Part of a small language model's weights.
Size: 8 layers, width 160, MLP 448 SwiGLU, 4.85M parameters.
Architecture: biases, untied embeddings.
Each number is 50 + 15 x the weight over its row's rms, rounded and kept within 0 to 99. Layers, rows and columns count from 0. The size before them is the row's rms in percent of the matrix's.

# v: layer 3 attention value, 64x160, rms 0.0452, rows 1-29, columns 80-159
# o: layer 3 attention output (transposed), 128x160, rms 0.0561, rows 1-28,65-92, columns 80-159
v1 102:38 42 55 87 30 50 33 68 45 35 57 45 59 50 12 40 49 42 65 25 49 69 71 45 73 52 45 56 67 52 36 50 58 42 40 32 56 78 32 35 51 41 45 82 40 36 45 40 58 25 39 54 31 37 50 50 42 46 71 20 35 50 20 26 37 42 56 32 54 37 38 55 44 46 55 48 64 20 17 60
o1 139:38 62 26 33 54 54 65 51 47 38 57 66 55 67 80 72 60 73 40 78 45 67 62 36 65 50 53 53 41 56 48 50 35 57 40 63 54 64 51 55 48 52 51 22 65 31 69 82 43 41 70 40 39 57 24 62 52 36 40 38 56 42 59 39 45 30 60 48 41 41 76 67 40 65 39 37 30 49 58 62
o65 051:56 52 43 37 55 32 67 72 55 79 44 30 52 34 56 41 36 64 44 47 37 59 45 37 44 48 58 56 77 49 37 53 16 29 28 53 70 67 53 48 31 38 26 49 20 56 36 73 51 37 28 29 48 74 10 60 57 46 66 36 46 34 65 55 38 37 41 27 30 32 47 61 53 44 52 44 87 26 48 38
v2 103:46 66 42 33 46 34 58 55 45 76 41 37 53 74 82 20 17 63 90 52 64 55 64 48 34 56 43 23 59 18 68 38 60 57 60 48 46 27 63 37 44 47 60 41 68 47 14 41 43 53 70 18 41 61 48 15 86 42 40 69 46 48 42 43 32 46 36 33 40 50 64 52 52 66 60 61 61 48 40 47
o2 132:56 56 49 37 57 32 61 26 57 59 45 49 36 64 37 45 58 21 83 64 44 43 53 38 77 68 61 23 59 65 36 40 47 63 77 48 60 56 43 36 61 50 39 43 58 52 47 45 51 52 67 45 54 21 44 61 58 56 47 61 75 74 70 40 62 49 47 45 46 35 48 67 46 52 44 66 39 37 41 51
o66 061:41 63 43 50 31 62 37 57 50 70 37 38 64 49 30 34 52 26 77 70 73 85 59 31 60 59 48 47 39 52 66 28 56 49 74 50 37 18 50 51 83 54 60 43 44 54 48 72 55 55 40 40 48 43 71 69 40 52 51 64 70 59 36 45 68 73 74 55 33 51 62 46 54 49 48 63 42 76 73 56
v3 105:47 45 51 53 88 62 39 46 49 60 56 31 48 39 47 42 61 45 36 52 58 40 70 31 64 39 33 94 48 39 59 68 44 40 56 53 47 48 40 53 48 26 67 61 12 33 65 50 56 59 53 51 52 58 07 65 33 41 49 34 45 41 61 79 80 60 32 54 39 34 49 65 38 56 54 54 26 65 50 72
o3 126:57 48 60 35 46 30 45 32 44 57 52 43 67 42 37 56 52 45 54 41 64 75 38 51 46 48 56 73 32 65 54 63 43 65 61 74 51 37 35 52 46 55 43 50 74 20 32 44 42 83 43 65 68 55 70 31 56 42 51 39 39 58 34 18 40 55 24 65 49 39 55 46 46 35 62 76 56 43 54 53
o67 055:29 48 48 59 62 55 63 75 28 62 66 29 28 35 48 83 32 73 32 76 73 70 53 74 38 45 34 29 26 45 31 45 44 51 52 70 37 50 40 78 36 35 67 57 53 73 49 46 52 64 63 28 39 38 35 52 75 70 44 48 49 67 56 56 57 50 49 55 47 31 58 14 44 59 53 22 64 75 49 46
v4 100:52 56 52 32 52 64 62 66 39 22 36 63 49 47 37 70 87 46 59 59 51 35 50 66 36 25 63 66 66 31 39 46 52 51 16 65 63 59 64 49 49 46 64 85 70 53 59 53 62 59 40 50 58 31 68 32 64 18 55 29 61 99 52 69 55 66 52 60 62 69 58 55 55 51 72 48 38 51 69 37
o4 127:32 52 63 40 59 41 34 57 50 58 43 43 32 71 25 48 35 66 24 31 57 47 48 45 57 27 84 59 53 21 60 79 63 65 34 52 31 35 58 39 43 53 79 59 53 36 47 35 33 37 72 63 56 78 36 73 36 50 66 78 62 37 60 46 46 51 56 38 46 44 53 64 33 22 61 25 75 59 48 43
o68 056:24 33 61 54 33 81 48 63 53 41 46 48 43 61 59 52 69 34 49 51 47 55 52 29 59 30 65 51 53 69 60 72 74 66 39 65 21 35 53 43 62 50 73 60 42 49 57 65 69 69 41 33 62 12 37 63 65 40 55 47 28 37 40 60 73 47 18 53 53 60 64 59 63 40 53 40 55 48 41 39
v5 105:65 44 72 65 23 46 45 37 39 45 36 48 52 56 26 20 56 19 85 33 63 55 39 40 36 46 32 31 20 40 30 37 48 51 41 47 50 46 51 76 41 35 21 48 71 56 35 59 29 33 54 42 66 55 28 65 52 43 47 28 79 51 66 61 57 66 31 73 41 47 77 62 63 49 58 52 22 33 55 47
o5 132:57 48 30 28 68 40 42 39 87 33 46 53 47 59 42 36 61 51 58 34 59 65 73 63 52 27 54 52 54 32 51 34 61 53 66 53 55 39 48 59 55 77 73 68 46 40 45 46 51 62 47 76 62 17 35 68 72 70 44 74 46 37 61 26 27 47 51 70 41 42 31 62 40 64 46 55 65 53 80 41
o69 054:59 60 52 25 60 30 34 47 45 31 68 36 50 65 50 29 71 68 79 49 55 68 68 22 45 78 56 38 52 29 31 44 55 24 72 35 63 42 43 36 64 44 52 40 52 52 42 15 66 56 53 54 59 51 27 49 44 66 44 39 45 46 46 53 43 48 46 42 75 28 20 92 70 64 49 47 24 44 59 69
v6 097:09 39 67 48 49 29 47 37 51 51 53 51 26 61 38 31 58 33 42 51 43 55 63 68 58 40 57 76 69 63 42 63 60 59 28 62 30 38 63 56 54 60 24 53 72 17 41 59 47 11 52 38 53 22 51 55 62 66 54 54 66 33 58 36 59 74 19 60 54 55 66 87 80 54 62 52 64 58 51 60
o6 126:52 32 62 67 43 56 31 44 93 61 47 75 62 47 48 57 65 53 61 42 49 61 39 42 57 53 48 54 47 30 35 24 27 48 46 70 51 55 19 28 37 54 51 64 55 56 62 79 81 21 63 67 77 46 30 70 83 54 44 55 71 39 58 41 82 79 51 17 42 53 32 35 66 52 49 66 66 25 34 38
o70 061:39 36 64 37 36 46 52 50 70 50 34 60 49 33 45 43 39 20 37 46 24 63 61 29 38 82 47 68 39 34 66 44 53 57 52 49 44 78 44 39 03 43 44 49 56 61 54 25 45 17 34 24 47 35 43 35 47 81 32 58 53 44 46 56 46 82 45 45 32 31 64 61 61 17 57 66 35 37 48 51
v7 103:87 18 47 77 56 43 80 59 42 40 33 66 39 87 54 54 37 51 44 58 40 30 47 50 46 59 58 30 65 32 33 55 65 59 61 55 56 22 55 56 57 54 42 66 71 95 51 38 34 65 57 66 49 53 59 63 67 47 38 35 58 24 59 63 67 59 47 58 44 46 41 50 11 46 49 43 49 75 63 48
o7 132:48 31 42 49 28 35 73 55 21 46 81 42 47 24 39 41 46 39 49 60 69 45 46 44 55 23 46 48 41 44 54 35 86 61 58 58 49 49 53 55 46 45 57 68 32 38 65 59 59 58 54 70 54 41 33 32 62 55 55 48 45 44 64 39 25 58 61 38 37 66 35 59 71 41 67 55 43 38 47 37
o71 054:54 30 69 54 41 36 86 41 69 64 55 44 68 31 38 25 44 43 46 48 51 54 35 75 32 31 40 21 32 45 54 38 65 45 57 85 63 69 42 53 64 56 57 34 30 72 58 47 59 51 51 40 53 61 35 52 46 29 64 65 43 61 94 55 45 68 53 54 48 46 46 77 40 39 76 42 40 33 50 50
v8 105:54 38 37 69 62 48 68 42 57 49 63 69 39 34 43 25 73 75 47 42 45 23 60 69 37 45 72 43 55 48 75 69 40 54 43 59 54 56 40 44 53 40 55 40 25 67 54 42 61 45 48 34 57 65 63 55 53 50 54 40 46 58 46 41 55 64 42 83 58 25 59 87 65 58 67 40 86 64 34 68
o8 129:53 56 29 47 18 55 55 46 58 45 49 59 74 48 43 72 49 75 64 54 26 16 67 10 37 46 74 49 44 30 64 34 52 34 52 61 49 42 35 49 52 74 33 49 67 44 72 60 56 19 39 59 38 47 21 52 45 54 45 35 60 57 56 58 54 79 24 42 53 24 45 16 52 23 42 63 37 61 53 57
o72 055:29 71 39 70 27 59 56 53 36 38 61 76 65 49 44 41 53 50 41 47 10 40 57 27 52 58 60 63 51 38 58 44 41 88 49 40 50 67 46 39 80 54 59 60 66 57 45 52 57 31 49 30 42 39 30 33 56 48 50 47 57 30 76 61 53 51 57 45 60 48 53 31 64 38 78 68 63 52 52 55
v9 098:43 43 40 83 12 65 54 32 65 45 68 72 72 56 54 40 38 73 58 48 62 57 52 52 38 65 64 53 29 31 50 68 40 46 42 47 59 21 41 67 36 38 42 24 52 35 63 56 74 54 46 67 61 51 21 47 59 52 55 45 36 47 30 49 58 46 67 87 53 68 50 72 69 50 37 56 66 64 30 51
o9 126:61 69 28 36 60 45 70 45 61 64 45 56 54 57 44 42 38 35 81 79 39 29 46 25 44 45 56 44 19 48 38 23 57 57 55 33 49 46 67 78 25 45 30 63 44 65 76 42 47 43 20 48 32 65 77 35 42 44 21 32 57 71 43 60 35 58 33 41 33 27 39 24 33 58 67 52 57 70 48 55
o73 053:32 60 43 57 50 33 41 83 41 60 59 44 48 70 63 67 54 39 39 45 45 23 43 82 53 35 79 70 33 52 54 44 55 49 61 24 43 72 35 60 35 67 62 66 49 55 45 41 44 59 55 42 50 58 42 20 33 17 25 52 41 34 41 59 41 77 39 41 47 21 64 45 76 54 56 40 37 70 79 39
v10 103:81 53 68 53 25 48 33 36 60 21 88 49 46 43 26 65 39 41 45 58 19 37 28 70 81 74 47 32 47 62 36 45 59 43 49 69 47 57 67 52 45 45 25 54 63 51 42 59 47 60 57 56 52 37 41 48 51 44 48 72 49 68 43 33 32 58 61 44 60 60 30 33 78 40 41 51 56 70 35 58
o10 128:48 54 32 74 94 67 42 50 75 69 36 68 32 42 81 41 30 60 64 52 50 60 81 54 54 64 30 52 44 33 51 29 39 50 29 48 14 62 41 48 45 60 60 30 44 60 56 39 66 60 46 39 38 34 62 53 47 21 61 58 62 57 27 36 81 43 66 70 38 67 36 36 33 74 50 30 46 34 55 51
o74 052:70 49 32 55 58 63 56 35 71 52 46 56 43 58 52 81 59 21 41 59 72 76 74 17 27 56 34 56 43 55 51 37 56 68 86 79 51 63 27 44 50 26 53 66 36 21 57 38 48 33 46 76 31 52 42 28 44 38 57 30 52 67 25 52 49 65 75 54 72 44 32 44 51 71 49 38 23 36 40 46
v11 100:68 44 79 28 54 72 41 53 43 68 53 41 33 63 57 67 21 42 67 66 40 55 46 36 56 55 37 46 54 59 40 72 32 39 45 52 60 58 62 54 46 38 52 66 88 14 73 44 48 63 34 53 65 49 67 70 87 57 25 56 49 42 59 71 94 17 43 61 56 50 50 10 56 33 27 54 33 39 61 49
o11 128:45 52 38 59 63 29 39 52 61 58 50 40 65 38 34 44 29 35 42 56 65 43 54 84 62 39 35 56 46 51 55 68 52 52 81 54 44 22 57 54 55 55 58 36 58 32 49 00 40 29 66 36 75 46 41 28 42 67 43 59 34 36 62 55 57 70 30 50 59 32 34 52 59 86 60 42 69 68 62 62
o75 060:47 37 30 46 60 40 41 47 37 74 46 58 76 50 35 27 62 47 44 36 65 29 38 71 67 57 31 66 75 47 44 49 23 75 58 48 36 51 55 45 56 45 43 45 55 39 53 24 29 33 52 60 52 40 99 84 35 59 80 28 52 39 67 38 47 35 50 32 33 35 55 57 62 55 50 41 57 57 61 38
v12 105:44 37 60 00 52 67 38 56 49 39 47 64 58 48 58 58 52 49 50 27 46 35 86 43 58 57 77 56 49 71 67 41 58 45 39 52 27 38 48 58 41 58 52 35 41 71 41 38 50 86 52 68 36 34 18 39 44 51 23 50 35 36 72 23 74 49 43 52 30 24 70 73 66 67 61 47 50 65 63 50
o12 138:39 59 46 37 79 47 22 52 23 40 33 43 50 38 20 28 57 42 72 43 52 47 20 41 40 55 45 53 54 34 77 38 22 74 69 48 32 34 51 46 55 53 47 39 52 71 57 60 57 69 48 47 26 57 45 51 77 77 81 75 48 70 48 63 39 83 50 41 72 62 58 47 60 39 53 48 55 35 54 54
o76 056:27 59 49 58 63 63 23 53 41 40 31 53 66 60 33 28 35 58 60 65 38 67 70 48 53 67 37 50 78 62 56 46 28 42 40 46 49 47 32 27 44 58 41 41 56 45 50 41 49 43 45 46 50 56 67 33 60 55 33 09 68 57 59 31 82 46 25 30 46 66 68 58 36 60 52 67 79 67 35 74
v13 104:13 54 23 38 40 71 37 54 77 33 80 47 23 55 25 62 70 45 71 59 51 34 72 35 72 63 53 57 00 59 46 38 45 42 62 54 61 38 46 53 48 35 38 36 37 53 50 57 68 20 44 51 38 28 54 43 46 77 56 82 22 58 48 43 67 45 45 70 55 62 58 53 67 44 46 86 56 34 48 39
o13 129:51 56 71 55 46 67 57 43 55 52 36 66 64 26 38 67 57 50 43 33 42 62 36 52 33 57 64 48 31 62 71 39 42 26 51 43 37 50 62 42 50 53 66 47 68 72 62 51 42 50 51 34 70 42 77 57 30 44 32 37 49 67 70 44 54 69 62 12 45 51 43 61 45 73 50 43 89 48 36 51
o77 062:49 53 42 40 42 31 50 36 38 93 41 90 61 59 40 44 41 31 82 41 56 54 46 51 40 58 68 47 45 50 74 29 28 42 60 55 49 72 45 45 63 74 39 39 58 67 63 52 67 47 44 46 40 57 51 25 22 29 77 45 55 48 68 34 40 97 75 29 49 59 30 54 58 45 28 25 34 54 56 52
v14 102:37 44 50 46 66 39 52 30 55 49 47 45 55 40 33 60 69 30 58 18 51 59 46 62 45 53 59 54 59 51 66 44 57 45 29 42 51 58 54 98 38 65 62 58 68 69 49 52 08 55 47 64 50 12 53 41 56 68 28 73 64 32 58 39 52 53 62 71 55 30 51 40 45 61 80 46 39 27 67 43
o14 130:46 28 42 52 73 63 30 75 81 42 55 60 28 54 53 64 52 50 53 30 45 46 72 58 47 50 47 33 73 46 43 59 26 42 29 54 42 57 83 57 39 37 72 59 57 49 45 76 81 26 41 63 49 71 27 67 65 33 57 46 62 64 58 43 47 56 62 28 36 35 30 44 58 54 60 19 57 32 44 44
o78 057:43 74 40 56 51 43 42 58 68 47 62 34 46 42 68 35 44 76 45 44 90 66 41 57 54 57 45 59 33 49 40 38 52 50 22 78 60 67 34 56 39 41 27 61 73 44 79 47 60 45 55 49 18 59 49 59 57 13 19 52 46 41 64 31 33 33 39 42 09 26 49 66 51 46 58 37 67 30 58 23
v15 093:35 51 62 53 44 55 60 44 48 55 65 51 73 87 57 43 56 52 74 60 46 36 60 49 39 40 44 72 24 28 46 36 56 34 42 54 48 61 69 71 63 65 51 99 76 33 23 53 30 49 53 38 42 54 37 52 55 55 45 42 32 34 59 07 49 58 25 51 14 43 65 18 54 33 45 52 55 14 37 47
o15 119:46 49 67 26 75 52 65 28 41 50 51 59 67 52 52 50 44 39 49 43 64 61 35 47 32 38 75 43 41 45 29 36 49 50 31 61 77 42 46 43 62 41 62 26 52 61 48 49 52 37 30 45 59 29 41 60 61 61 31 50 45 58 83 43 45 64 56 50 66 44 60 77 58 63 62 43 68 30 68 31
o79 060:28 64 35 69 20 48 25 74 36 34 53 85 48 27 57 39 56 54 34 43 58 31 42 70 79 35 56 38 37 35 52 59 59 27 41 73 26 33 52 64 69 57 46 43 65 70 40 54 56 72 39 78 46 26 33 56 56 71 50 65 44 41 51 71 48 65 52 51 51 50 31 42 46 65 52 34 51 40 55 50
v16 102:52 47 52 51 33 54 52 45 56 37 65 29 57 16 76 60 69 58 60 55 70 46 63 74 47 29 52 39 33 54 55 46 50 49 75 24 46 45 57 90 54 57 76 69 37 67 68 46 51 36 46 46 67 47 65 56 65 60 51 56 18 15 47 35 66 42 36 33 25 62 46 64 56 57 62 44 39 55 62 32
o16 135:66 56 55 47 46 56 80 44 29 39 38 40 45 52 47 48 44 38 48 68 38 51 42 66 39 50 83 31 71 28 39 65 16 61 36 44 85 74 49 63 55 37 59 58 72 58 54 73 48 60 17 88 37 78 58 46 50 46 24 52 43 51 34 49 29 61 66 34 39 57 16 47 64 73 38 45 68 33 66 32
o80 058:36 47 59 62 49 56 65 58 48 61 62 53 58 48 19 24 63 00 43 46 56 35 55 34 57 46 77 25 74 44 53 64 40 26 58 54 28 54 53 56 19 37 72 39 47 34 39 56 65 34 53 44 19 55 63 91 59 41 30 53 46 32 71 42 43 39 73 39 47 29 52 29 34 43 66 39 46 59 49 43
v17 094:43 41 64 41 42 55 58 39 54 37 58 63 60 41 49 69 47 71 51 83 62 23 93 39 50 38 26 40 32 61 58 57 58 52 70 54 60 41 55 34 45 48 74 38 48 61 81 47 55 64 75 53 24 62 57 53 63 62 43 64 49 66 43 80 64 45 63 58 36 54 46 33 42 63 76 71 81 71 64 38
o17 122:36 32 39 52 47 55 50 55 03 34 60 36 28 35 14 53 47 42 42 31 59 56 44 47 56 36 36 12 77 51 61 53 70 37 52 34 55 71 58 68 45 40 47 74 75 53 49 28 54 67 35 67 69 46 77 36 43 37 61 66 52 52 53 49 38 39 52 13 44 51 39 63 85 55 44 27 62 36 26 34
o81 053:59 62 45 19 35 68 55 44 16 37 46 55 39 46 50 55 93 55 65 22 45 51 92 67 57 45 46 70 56 59 43 65 72 44 41 33 30 68 73 70 66 42 67 49 41 34 72 57 52 44 47 61 60 48 32 53 41 46 70 50 49 39 52 65 28 46 42 46 64 43 59 52 63 64 35 37 44 39 40 56
v18 095:26 36 78 39 77 69 47 48 55 26 41 65 70 57 41 53 49 49 42 53 60 51 82 16 48 54 41 52 38 13 66 55 33 38 48 23 60 57 33 28 39 39 63 56 79 52 57 35 55 67 39 49 49 53 37 30 46 20 47 54 57 48 56 58 68 50 24 80 64 44 65 46 59 46 23 48 27 17 27 53
o18 128:57 74 43 57 52 56 43 62 31 39 56 55 58 62 36 27 59 35 52 21 59 27 26 53 65 34 45 58 40 55 52 55 73 60 40 52 43 22 73 36 45 57 60 28 53 39 43 21 38 68 74 30 66 63 43 66 27 65 56 36 53 72 81 78 30 39 50 41 45 26 67 52 22 50 45 67 53 44 62 41
o82 050:61 76 66 57 20 64 61 59 22 50 17 42 36 28 59 45 74 45 37 42 79 48 58 65 43 42 38 41 57 63 57 58 39 23 69 44 17 56 36 42 68 50 53 74 72 60 65 50 56 19 50 55 77 60 53 69 63 29 39 39 38 34 51 42 44 35 64 66 54 77 43 30 35 30 44 31 50 57 33 63
v19 106:40 49 59 68 57 35 62 36 71 27 62 59 42 26 49 55 43 55 45 48 60 42 37 54 88 55 33 41 43 42 78 57 29 62 95 43 42 42 42 73 56 58 53 25 52 47 43 48 56 42 54 79 40 51 59 61 64 76 46 55 34 50 64 45 62 48 75 73 31 53 26 64 61 51 19 44 71 89 46 63
o19 137:52 18 21 62 22 47 58 62 22 33 41 26 56 35 45 54 39 61 65 59 61 42 49 37 43 64 54 30 49 63 54 51 62 53 31 45 33 65 36 32 46 46 22 59 31 25 53 57 52 46 05 20 48 35 40 35 55 65 51 51 54 50 14 51 72 72 33 32 56 60 54 30 37 65 49 68 57 41 43 69
o83 052:64 61 73 61 59 36 58 58 53 57 51 20 66 49 25 50 51 73 38 60 53 38 58 74 40 74 57 70 47 63 40 45 63 61 32 54 49 44 46 38 95 50 27 39 59 56 30 87 51 19 69 57 42 40 66 29 58 63 55 60 52 32 60 08 60 45 26 65 43 75 56 44 68 69 46 38 59 58 59 43
v20 111:66 41 50 53 39 50 43 56 55 81 83 47 49 36 63 36 61 33 45 30 38 47 50 71 35 47 34 25 52 40 57 62 48 37 76 42 33 53 42 57 51 19 54 66 46 47 46 37 51 28 41 41 58 58 46 45 59 39 68 67 74 46 57 77 45 12 12 68 36 61 45 41 21 51 47 43 43 39 46 47
o20 143:59 20 61 21 36 43 50 61 40 44 33 67 73 42 58 50 53 25 39 63 31 52 71 66 30 61 59 49 35 42 32 70 74 59 61 56 29 44 61 22 48 54 22 48 85 37 64 62 42 41 50 30 34 23 57 29 50 65 36 46 49 61 56 78 75 46 64 32 55 36 40 46 28 53 36 50 47 53 77 32
o84 060:44 30 68 64 42 51 58 66 32 49 38 86 42 61 35 39 47 50 72 34 27 40 64 52 21 45 58 52 52 42 62 74 46 40 56 39 48 73 53 39 18 57 43 36 51 67 64 67 47 45 52 35 44 82 71 69 45 53 73 46 32 47 61 54 42 76 46 35 42 58 53 46 50 23 56 47 56 24 15 65
v21 095:35 83 51 57 58 76 59 78 58 65 85 52 42 46 60 62 60 99 71 71 37 61 50 61 56 65 63 51 70 45 47 40 47 55 61 39 57 64 64 80 46 58 80 48 41 39 49 28 42 29 76 78 49 50 74 33 38 37 37 64 56 68 53 34 46 45 42 53 52 38 53 20 51 37 41 58 73 27 68 51
o21 122:48 51 28 59 52 67 52 52 32 69 62 61 35 50 26 69 57 40 40 59 51 30 99 45 45 60 63 36 46 58 49 75 72 37 18 50 47 65 45 77 41 51 48 19 61 45 37 45 52 55 62 45 58 53 58 81 30 49 65 47 66 32 41 83 51 56 51 35 41 31 49 43 41 39 52 32 57 78 45 58
o85 054:70 69 53 59 80 68 53 56 31 60 55 59 31 54 23 63 41 61 59 64 67 51 58 47 55 28 47 45 50 73 76 34 31 53 27 16 65 70 45 30 46 50 51 38 55 63 51 39 25 57 45 74 27 81 69 34 46 44 63 18 70 63 49 51 42 68 53 36 54 41 43 83 51 54 29 69 24 83 39 69
v22 098:74 45 20 55 21 61 44 52 51 37 60 64 42 75 53 39 35 29 66 62 58 62 38 27 37 71 33 66 35 51 50 24 43 52 48 68 75 40 25 25 70 15 57 45 52 58 59 51 31 24 35 51 55 47 51 68 78 46 57 33 60 41 69 76 44 53 58 72 48 52 42 08 53 48 67 50 53 55 74 51
o22 131:42 35 46 38 42 44 81 43 57 57 55 34 60 23 52 32 49 40 45 42 54 63 63 62 44 51 73 54 47 57 51 42 60 51 90 49 45 53 55 72 42 53 54 60 42 36 28 26 23 10 63 49 39 47 66 34 48 11 40 60 41 51 58 13 19 13 51 60 70 35 37 62 57 37 58 58 67 42 34 82
o86 056:38 28 56 57 29 73 76 59 56 68 36 62 55 53 37 22 38 39 76 71 58 57 43 56 55 49 58 44 65 48 65 38 49 44 55 45 65 32 36 30 38 15 53 38 42 70 35 41 68 32 67 49 15 63 51 78 58 55 57 23 50 41 77 39 71 53 63 72 40 55 42 41 31 44 76 69 62 63 44 54
v23 104:70 42 49 64 59 56 63 80 49 36 60 36 65 40 42 51 50 42 62 21 40 43 47 49 84 58 57 72 65 52 14 42 66 62 39 51 34 45 53 31 57 63 44 35 30 67 22 49 51 51 45 52 38 20 73 41 68 65 69 49 50 21 72 44 34 30 38 60 35 63 74 57 68 48 45 46 42 70 65 41
o23 132:48 48 36 48 57 45 58 78 26 65 33 42 77 39 60 24 52 64 41 47 63 71 65 66 50 53 59 62 26 46 54 54 46 39 63 34 45 76 42 09 51 27 47 58 29 61 51 65 62 36 41 83 68 23 27 54 77 82 69 40 54 58 62 67 57 63 56 77 60 72 42 64 44 35 42 20 72 46 26 64
o87 054:60 64 59 81 30 43 51 85 29 57 63 26 66 58 57 57 66 26 56 52 32 39 55 76 49 35 49 25 62 66 67 71 78 24 58 60 40 41 52 22 37 54 52 63 44 56 31 66 41 51 39 60 47 57 37 30 31 44 47 27 81 43 53 67 73 15 63 60 58 59 32 66 51 56 30 40 38 58 51 45
v24 084:53 63 70 58 69 54 66 48 53 45 08 45 49 30 67 24 74 46 53 24 52 46 76 69 52 32 52 44 32 58 76 60 50 42 26 70 68 48 43 70 17 44 63 62 57 60 65 51 50 49 56 67 70 11 59 17 44 45 73 44 56 43 70 54 60 42 49 50 43 50 61 66 60 31 36 52 54 33 51 53
o24 112:42 32 32 59 50 44 43 35 74 48 50 60 37 72 30 70 53 45 44 54 36 69 56 49 50 44 32 47 91 45 53 53 31 54 64 40 54 60 66 42 33 41 83 59 52 70 55 33 45 66 58 42 42 73 17 51 51 60 64 44 45 69 63 59 42 57 46 21 57 66 32 41 32 50 42 37 85 50 72 15
o88 059:37 29 40 13 36 22 50 46 65 77 33 35 24 61 64 66 27 59 37 40 33 55 39 53 46 70 42 57 70 41 41 52 46 59 63 70 37 63 73 43 23 19 47 81 34 74 53 62 42 55 55 43 41 80 65 57 72 32 63 46 54 67 38 44 25 65 58 42 48 57 22 34 39 36 56 64 40 51 62 38
v25 091:50 60 66 36 56 48 28 14 57 48 61 40 65 49 34 29 44 30 35 66 40 45 43 74 54 40 46 25 50 58 80 76 45 48 49 51 35 79 45 39 45 25 50 48 57 59 29 54 82 45 59 59 52 35 21 61 73 31 46 50 52 52 43 46 57 62 64 59 54 33 40 61 49 49 68 31 41 58 39 48
o25 118:44 49 43 46 76 42 09 51 62 34 44 62 42 77 72 57 29 55 73 54 45 49 53 57 42 60 75 46 77 28 28 29 21 52 58 55 45 53 27 40 62 67 32 51 52 71 54 64 45 64 37 36 28 59 48 40 49 44 61 62 48 27 51 49 55 38 23 27 59 38 50 48 34 61 29 75 49 13 80 40
o89 051:39 76 91 42 62 40 34 37 44 71 41 69 41 37 53 44 62 49 26 45 27 55 52 53 54 46 60 46 56 32 58 60 57 53 42 45 41 48 42 40 78 47 20 57 43 39 54 53 38 55 57 63 22 80 52 49 41 45 62 51 72 33 76 57 62 68 60 58 75 50 40 54 35 41 47 44 34 36 78 28
v26 098:29 58 55 29 52 48 30 59 82 48 50 44 24 22 64 50 60 67 39 67 43 57 30 53 65 52 68 60 47 67 27 47 39 45 54 41 63 58 53 38 51 75 73 55 15 15 45 40 40 24 56 60 87 50 43 48 50 44 45 23 48 44 54 44 70 56 47 42 65 53 58 64 26 40 53 47 48 39 29 47
o26 129:33 63 59 86 19 50 55 56 68 44 36 45 55 33 43 65 55 35 84 49 36 24 58 65 48 45 48 58 39 36 50 62 47 60 46 65 47 28 36 52 68 38 54 42 64 63 36 49 19 35 72 66 57 76 79 75 54 54 38 49 56 41 56 16 35 44 63 54 51 52 34 19 27 44 44 87 53 58 65 38
o90 058:51 53 43 50 60 54 56 55 73 51 48 38 18 67 71 58 65 79 73 40 20 43 46 52 53 42 49 30 27 36 29 50 55 35 42 32 59 62 44 58 41 55 35 27 53 54 53 47 47 55 41 64 35 68 71 38 53 43 75 52 44 31 47 36 57 55 59 66 50 60 61 87 61 23 57 62 90 53 65 42
v27 108:23 35 42 65 47 70 55 18 35 70 57 73 44 62 45 57 43 58 48 47 39 50 56 27 27 49 49 57 57 29 83 33 54 50 36 45 61 41 53 65 57 35 66 37 35 32 49 39 32 44 48 11 66 71 46 39 35 65 46 43 52 52 14 55 31 33 32 41 35 58 41 52 27 53 45 66 34 37 61 78
o27 133:54 34 76 12 58 63 39 50 73 44 45 40 62 68 29 77 54 49 65 08 26 56 44 29 39 60 33 41 85 75 64 53 51 61 26 65 40 49 56 43 53 58 47 62 39 61 43 30 53 61 42 67 61 55 55 51 26 42 43 28 59 69 61 43 46 32 44 54 57 41 44 37 66 82 45 63 29 49 32 58
o91 055:36 37 57 39 57 66 70 53 70 45 54 14 60 69 48 65 37 33 76 60 41 56 45 47 42 51 38 58 63 57 73 59 60 47 41 67 09 52 55 21 24 54 50 50 59 64 52 48 52 43 57 63 66 45 60 24 32 44 43 64 44 45 55 32 55 48 73 44 23 52 86 65 49 45 63 13 36 56 39 50
v28 100:29 66 46 31 42 37 06 36 47 32 28 64 34 73 47 39 41 50 43 64 57 69 59 05 50 61 41 45 52 59 65 38 45 50 43 54 82 61 52 53 42 51 43 54 39 49 53 52 61 24 61 59 29 37 65 71 50 59 58 46 47 67 58 32 47 52 72 41 51 15 38 63 35 46 58 34 73 62 56 49
o28 125:49 32 47 23 09 28 47 34 43 58 57 53 50 35 53 68 63 54 47 60 59 68 27 57 79 56 35 38 47 59 69 39 64 50 65 42 55 41 47 76 50 53 56 46 41 51 42 48 46 35 51 22 48 67 44 35 48 38 33 66 63 48 38 19 53 41 28 33 30 45 83 55 47 20 41 63 38 16 39 66
o92 052:47 53 67 79 57 49 46 39 31 62 47 61 33 49 20 41 72 47 44 37 89 59 50 38 61 40 60 26 35 54 57 26 52 55 24 28 48 36 46 55 41 53 44 71 42 29 12 62 41 49 21 61 59 48 36 60 49 60 66 71 66 46 60 62 52 26 35 60 29 38 56 47 52 43 80 77 52 25 60 52
v29 103:44 67 74 75 48 64 56 32 49 47 39 53 55 41 38 51 70 81 52 40 60 69 75 64 56 39 43 53 31 46 76 75 34 50 43 22 43 41 61 57 58 50 43 61 72 53 58 58 62 33 56 39 41 27 26 35 82 58 36 61 65 55 56 45 55 39 73 86 50 50 43 56 22 40 54 53 41 59 53 48